config.toml
n_layer = 23
d_model = 160
n_head = 2
n_kv_head = 2
head_dim = 64
d_mlp = 640
vocab_size = 2048
activation = "tanh_gelu"
norm = "layernorm"
norm_place = "pre"
norm_eps = 1e-05
positions = "rope"
rope_base = 10000.0
rope_fraction = 1.0
qk_norm = false
attn_scale = 0.125
bias = "all"
tie_embeddings = true
parallel_block = false
init = "normal"
init_std_qkv = 0.0197
init_std_o = 0.00291
init_std_up = 0.0197
init_std_down = 0.00291
init_out_by_depth = true
optimizer = "soap_variant"
lr = 0.00697
beta1 = 0.95
beta2 = 0.95
weight_decay = 0.022
lr_head = 0.00943
grad_clip = 1.0
warmup_steps = 200
schedule = "wsd"
decay_fraction = 0.555
decay_shape = "linear"
final_lr_fraction = 0.0
batch_tokens = 65536
seq_len = 128
doc_mask = true
train_tokens = 245100000
steps = 3740
dataset = "wikipedia_en"
Each number is 200 + 40 x the weight over its row's rms, rounded and kept within 0 to 999. Layers, rows and columns count from 0. The size before them is the row's rms in percent of the matrix's.

# layer 3 MLP down (transposed), 640x160, rms 0.247, rows 409-429, columns 80-159
100,197,159,108,224,152,269,234,181,185,244,150,234,223,223,227,250,212,196,172,242,184,263,235,291,193,235,223,296,270,272,243,253,252,209,166,201,193,194,162,185,219,145,239,194,196,288,164,228,268,224,184,201,209,119,216,194,231,228,198,177,179,169,200,199,208,212,166,180,146,165,222,236,169,187,128,203,229,287,170,200
107,157,206,193,202,223,225,234,215,177,208,227,255,159,187,190,234,236,153,203,199,228,251,221,220,235,194,169,246,150,217,188,203,264,231,252,209,205,226,205,207,130,203,249,276,80,247,142,239,138,125,168,173,212,179,203,133,185,232,202,220,162,221,173,177,176,165,195,183,266,216,220,197,165,244,193,224,198,253,211,71
112,260,205,233,193,192,198,236,217,190,161,207,242,137,216,185,189,193,200,173,256,223,276,159,235,203,135,183,229,243,220,221,207,214,226,173,206,166,214,177,196,184,209,278,267,247,275,237,192,197,259,279,223,112,241,164,211,251,204,125,165,225,164,227,169,153,159,240,228,185,225,166,177,195,239,273,250,165,248,216,155
090,150,137,135,217,166,102,177,264,146,238,235,199,190,200,205,226,198,201,265,201,177,163,253,160,226,174,161,168,152,160,161,216,229,173,113,218,212,224,191,208,238,160,198,194,197,177,169,182,159,227,269,149,210,238,226,197,210,157,241,247,223,189,171,152,255,136,205,91,157,228,253,115,273,126,185,186,141,168,179,213
111,170,248,183,261,149,208,237,255,254,155,180,154,128,186,251,166,197,222,138,259,256,230,151,194,241,203,204,205,201,171,153,236,220,201,214,231,215,247,203,265,210,188,231,189,144,251,169,184,211,184,198,176,218,219,273,170,222,211,186,207,156,134,166,183,227,219,215,182,144,258,171,239,165,126,207,171,130,256,185,218
090,170,207,275,205,259,164,253,160,128,232,164,223,241,216,200,185,208,192,226,222,203,230,204,171,206,196,168,131,147,196,207,193,157,193,182,179,175,190,171,206,234,204,158,204,191,150,183,191,206,233,245,157,200,127,167,140,139,156,138,275,176,147,193,191,142,151,225,209,140,229,187,237,247,162,160,113,233,250,252,146
093,283,224,152,188,151,200,127,197,174,183,217,187,234,245,214,289,210,132,168,234,275,222,130,130,190,219,168,194,127,242,249,194,172,269,303,138,144,176,214,186,230,156,186,193,211,269,237,177,164,167,244,272,236,173,234,217,194,160,135,207,262,214,162,192,216,210,183,174,153,149,262,170,147,206,197,213,204,211,195,258
100,234,184,98,137,146,200,191,175,208,183,221,188,156,216,206,178,171,293,203,160,234,203,261,148,332,248,202,236,174,182,171,236,233,278,244,186,234,183,169,226,232,165,202,184,97,212,169,196,195,201,161,229,205,219,164,175,234,189,178,181,168,229,225,208,196,142,229,178,104,198,119,232,195,200,148,185,153,146,235,223
098,235,104,247,220,181,203,226,223,151,147,234,188,309,175,242,165,271,143,175,202,214,203,208,191,159,230,152,190,203,176,224,179,263,219,175,142,186,221,319,219,201,206,200,191,185,236,162,195,147,210,279,233,198,193,189,161,190,208,182,191,222,157,202,177,186,251,235,108,230,266,251,208,229,233,186,218,135,182,235,216
106,145,229,281,189,175,149,180,236,124,242,144,219,189,150,223,180,239,209,271,158,270,149,197,174,195,195,222,187,128,192,299,204,154,173,207,199,171,210,185,254,187,183,202,191,168,179,199,235,170,164,184,176,175,198,237,205,195,177,260,206,205,260,110,214,226,235,255,213,187,280,239,272,188,143,241,234,213,207,239,284
098,102,148,144,226,207,182,155,206,273,244,188,198,123,193,220,276,182,205,273,263,194,196,207,162,217,156,160,259,202,181,246,237,225,236,157,232,230,198,235,235,220,232,175,195,202,274,122,207,165,208,175,254,234,226,219,220,153,222,172,223,235,178,272,159,122,306,316,186,145,172,199,165,143,264,193,205,192,233,228,230
086,217,262,206,265,199,225,243,144,262,272,247,218,127,153,167,174,173,167,176,164,172,176,200,110,145,229,189,311,209,227,196,261,237,216,205,203,193,205,209,225,184,186,223,209,168,284,216,183,211,205,114,198,196,248,200,262,229,254,227,248,138,244,246,161,210,249,229,194,237,177,262,193,135,192,214,174,216,194,192,156
099,214,246,148,158,193,254,222,165,134,191,126,191,193,249,152,178,159,208,146,174,232,106,206,278,213,251,214,239,271,171,147,234,127,146,237,165,211,173,113,271,198,198,226,178,194,132,220,191,123,220,225,137,223,247,256,176,248,146,283,202,217,218,271,211,199,175,231,157,231,199,239,214,219,261,175,245,222,169,260,170
096,200,138,95,176,157,247,237,188,225,154,151,171,185,127,163,181,193,231,241,181,179,232,224,93,251,203,250,210,124,143,146,256,137,181,222,232,205,226,213,187,205,138,284,193,128,182,171,143,172,165,260,211,191,178,162,273,263,231,230,241,199,171,246,133,134,206,190,182,205,213,219,157,231,278,175,187,264,180,208,211
111,120,174,165,206,219,144,195,229,178,250,263,192,257,172,179,130,251,235,189,183,242,196,257,158,139,175,206,157,193,146,188,184,237,132,227,202,228,164,173,192,123,235,178,220,271,224,211,157,254,210,233,233,258,281,190,279,193,240,240,175,153,135,194,187,134,150,203,214,146,204,131,171,168,208,181,267,220,223,123,146
099,172,140,162,241,202,198,198,226,180,248,195,152,202,249,234,159,176,175,208,280,193,236,234,192,214,163,142,147,189,213,298,190,178,184,215,219,185,159,113,177,234,213,248,118,208,160,189,235,136,198,279,166,226,229,163,203,168,228,153,224,117,186,228,208,213,211,138,181,186,211,221,226,167,170,120,173,202,198,170,196
099,189,223,246,163,244,145,216,222,173,241,225,155,177,164,181,220,174,216,193,199,177,205,220,239,179,245,225,191,181,175,208,180,205,197,187,202,173,238,231,188,109,234,266,110,196,187,165,250,214,159,249,195,204,243,152,129,178,173,217,146,272,145,228,250,257,178,188,206,208,211,188,229,147,239,175,195,167,297,171,197
101,194,81,188,153,196,197,171,209,167,161,196,227,173,156,208,229,172,123,165,220,197,253,152,178,213,206,248,181,142,210,181,235,140,202,252,182,194,192,202,269,218,178,167,228,151,229,208,247,175,192,146,185,206,183,199,205,164,128,207,234,182,214,199,243,208,241,176,172,234,154,144,204,237,160,216,235,253,229,209,233
098,189,243,181,193,170,224,155,186,98,246,175,290,224,155,230,179,232,129,228,223,107,139,183,189,153,157,212,113,180,137,180,189,146,183,172,209,192,129,159,184,172,200,221,163,210,210,231,201,194,185,170,176,79,272,186,197,264,173,212,207,223,220,217,232,214,171,113,228,213,200,226,231,233,210,157,211,156,99,181,90
097,192,207,224,237,182,173,216,208,217,263,182,159,208,205,215,229,218,211,145,169,205,281,224,187,170,224,237,228,219,104,150,153,216,148,202,168,276,217,159,198,180,215,266,263,188,177,142,150,223,256,118,133,219,248,231,153,219,213,229,249,220,180,148,180,220,185,167,198,94,195,167,165,185,212,149,217,197,192,206,232
095,257,201,207,215,176,220,218,196,228,198,220,212,238,202,207,160,113,231,156,190,144,249,252,181,235,137,194,161,298,194,252,180,180,188,193,327,157,186,201,141,142,196,244,262,162,202,144,179,161,214,169,229,163,181,215,196,281,239,153,274,205,151,174,173,215,216,212,221,204,148,95,267,214,172,146,184,235,200,229,199
# layer 3 MLP up, 640x160, rms 0.254, rows 410-429, columns 80-159
110,137,173,186,140,176,226,182,162,185,213,201,168,146,181,223,146,224,122,154,199,163,252,254,165,192,167,231,146,194,197,156,188,237,137,258,165,211,179,279,294,103,190,270,195,160,172,170,150,265,193,110,175,194,212,177,148,225,236,139,246,234,182,211,143,181,223,206,276,228,216,120,169,225,207,206,188,174,226,207,168
104,181,215,206,249,182,255,265,121,196,183,160,194,168,261,214,226,240,214,175,214,247,193,215,208,197,185,232,191,207,100,272,128,174,204,148,279,258,163,214,169,217,212,179,217,151,200,258,178,206,164,174,175,247,189,166,184,209,176,189,193,94,206,174,167,219,199,212,159,184,174,227,220,233,228,248,184,162,147,254,203
096,211,236,224,196,214,225,205,135,244,244,143,217,148,270,188,197,286,171,127,195,168,280,216,184,119,253,137,179,231,210,203,162,255,157,209,248,163,199,259,223,151,235,170,179,160,89,193,213,141,228,162,277,180,215,252,245,160,204,142,189,226,211,289,241,191,185,240,161,180,182,119,241,209,267,120,269,228,213,152,237
102,236,72,224,148,221,254,266,181,219,182,189,229,177,109,258,195,240,167,149,190,132,279,166,137,173,241,167,216,226,245,205,139,192,106,172,192,200,165,235,223,158,208,262,167,214,201,146,214,217,192,251,233,158,240,262,237,209,188,240,239,252,249,148,200,228,231,250,201,227,197,267,219,203,245,177,140,196,211,182,253
090,254,216,179,247,172,166,159,272,224,177,154,255,216,179,148,163,228,243,131,239,154,208,188,159,160,215,221,299,285,223,200,241,215,196,147,135,224,223,254,284,204,232,178,218,198,186,118,195,242,211,170,170,217,205,266,232,255,96,186,165,198,267,201,155,211,237,205,235,234,211,196,262,187,179,247,235,153,139,138,248
094,142,208,189,193,232,222,178,177,192,177,248,278,202,301,155,247,149,207,194,166,143,288,177,206,199,233,244,194,146,185,173,184,215,151,209,195,215,183,202,216,192,224,203,175,215,220,215,172,136,227,193,218,174,119,197,108,201,206,221,224,167,237,218,152,195,249,269,174,235,274,198,170,253,127,201,128,197,240,212,134
101,197,162,201,248,246,151,190,177,161,230,151,197,229,155,238,166,154,153,224,188,229,225,192,204,158,184,253,211,204,253,239,216,231,211,125,209,144,261,256,169,159,205,248,183,207,258,169,266,164,175,222,223,238,228,194,217,209,247,195,171,322,214,132,219,172,193,211,198,212,225,165,116,224,261,228,163,184,242,167,268
101,204,239,266,224,182,193,209,228,272,172,274,103,180,265,208,166,187,125,138,174,208,236,220,169,190,214,242,234,195,204,182,139,196,216,190,237,168,234,259,188,228,238,135,252,202,191,202,171,178,191,227,188,186,273,253,229,227,150,188,174,232,225,223,164,196,175,178,215,182,141,208,258,156,188,198,142,158,176,183,253
099,243,215,202,151,179,191,173,138,128,182,167,227,193,170,214,207,161,74,206,165,200,192,187,163,141,222,78,220,235,269,283,131,229,155,243,185,185,239,197,293,238,213,112,204,228,224,251,149,266,228,225,209,175,183,177,116,224,204,118,223,216,251,198,148,240,183,127,250,235,150,161,186,208,234,237,147,146,239,187,234
100,138,204,236,222,138,197,154,207,268,174,184,260,229,145,221,188,229,197,149,187,245,269,136,196,226,163,127,299,175,179,224,172,229,159,225,169,142,263,144,175,227,166,233,205,202,163,264,122,249,306,205,191,210,273,225,177,191,257,251,230,225,177,257,291,223,197,145,174,206,219,215,219,112,188,262,214,251,170,207,210
085,192,214,212,248,166,203,130,203,253,276,197,238,269,186,257,220,169,290,116,240,233,172,232,248,207,202,212,202,201,168,160,169,168,201,232,207,235,156,249,218,202,218,179,208,209,243,208,130,207,139,197,224,182,158,202,191,126,187,144,198,180,140,196,232,178,243,246,146,161,138,112,195,230,230,225,242,209,229,183,122
104,243,219,226,258,269,221,196,225,207,177,206,204,264,262,151,193,159,176,211,219,218,304,198,213,135,203,151,268,170,182,208,201,258,129,195,292,238,216,216,178,225,175,231,259,180,217,182,136,270,252,116,216,195,192,179,254,170,179,216,162,209,186,214,224,167,255,205,226,213,280,250,212,266,213,155,228,157,177,220,221
096,294,239,192,194,206,166,128,287,164,210,195,207,222,202,242,177,195,195,315,192,216,108,182,220,229,243,138,199,248,170,192,144,176,276,221,143,259,196,179,193,213,197,155,235,270,240,125,284,201,261,206,216,191,149,170,196,225,214,206,232,249,198,197,235,246,168,181,189,197,268,243,188,175,189,251,177,126,217,188,253
103,171,211,144,203,197,134,239,185,274,208,252,312,206,259,262,216,242,182,147,72,211,182,151,209,229,178,203,231,199,197,286,233,146,267,237,215,273,178,247,247,209,161,220,186,185,242,210,143,204,196,225,211,279,176,191,165,114,245,151,195,244,231,218,228,230,205,162,289,200,191,156,214,224,217,154,209,199,146,175,211
101,268,245,248,194,161,254,174,200,145,209,181,261,193,236,155,150,130,233,141,166,153,176,128,192,185,215,266,247,245,178,180,178,221,211,230,114,263,272,164,191,258,224,213,141,148,260,176,243,220,187,194,216,177,205,206,267,194,218,230,218,208,191,171,214,189,215,252,177,199,160,170,84,263,221,237,283,183,172,216,134
101,242,195,202,201,76,187,177,184,204,182,233,322,191,259,214,192,227,176,244,227,201,138,211,143,247,213,184,160,232,235,199,200,158,225,188,135,251,244,199,188,270,237,206,201,179,176,201,172,158,189,256,140,221,197,217,222,150,247,164,234,199,217,237,161,176,194,217,188,259,176,207,138,181,199,199,209,217,155,229,172
095,188,186,175,247,260,194,212,193,189,168,228,200,128,197,259,156,184,291,177,178,181,153,190,274,189,233,243,255,209,239,157,211,183,128,223,194,230,136,183,172,186,205,181,236,264,239,175,194,260,225,210,238,239,132,247,162,228,173,235,220,136,156,154,115,172,228,198,145,158,224,140,231,155,203,155,227,146,123,163,242
103,143,174,220,225,227,144,212,191,236,199,201,156,224,234,114,161,273,169,194,145,222,131,188,214,228,227,236,198,180,170,168,235,247,186,206,186,207,178,222,185,230,148,196,177,248,149,241,186,303,202,169,197,229,143,173,192,238,192,212,196,162,192,232,271,195,277,226,197,198,178,234,179,171,248,176,233,209,266,247,223
099,255,129,261,188,203,185,174,202,285,197,232,184,169,158,150,247,206,241,225,184,135,143,130,166,248,174,178,232,192,226,235,218,266,161,173,306,213,275,186,207,188,178,185,199,246,251,259,155,215,236,222,155,237,241,237,212,202,218,166,242,225,239,249,212,210,194,153,202,233,211,177,151,234,217,197,174,210,239,174,193
097,259,193,214,169,280,148,157,267,159,143,203,193,198,180,232,231,214,217,192,203,241,173,209,251,169,207,133,187,132,180,139,149,137,240,286,174,237,112,132,270,279,165,141,278,230,203,155,215,207,265,212,176,156,173,204,204,213,167,258,192,213,316,137,194,194,202,240,211,242,200,180,174,166,178,170,211,179,236,136,180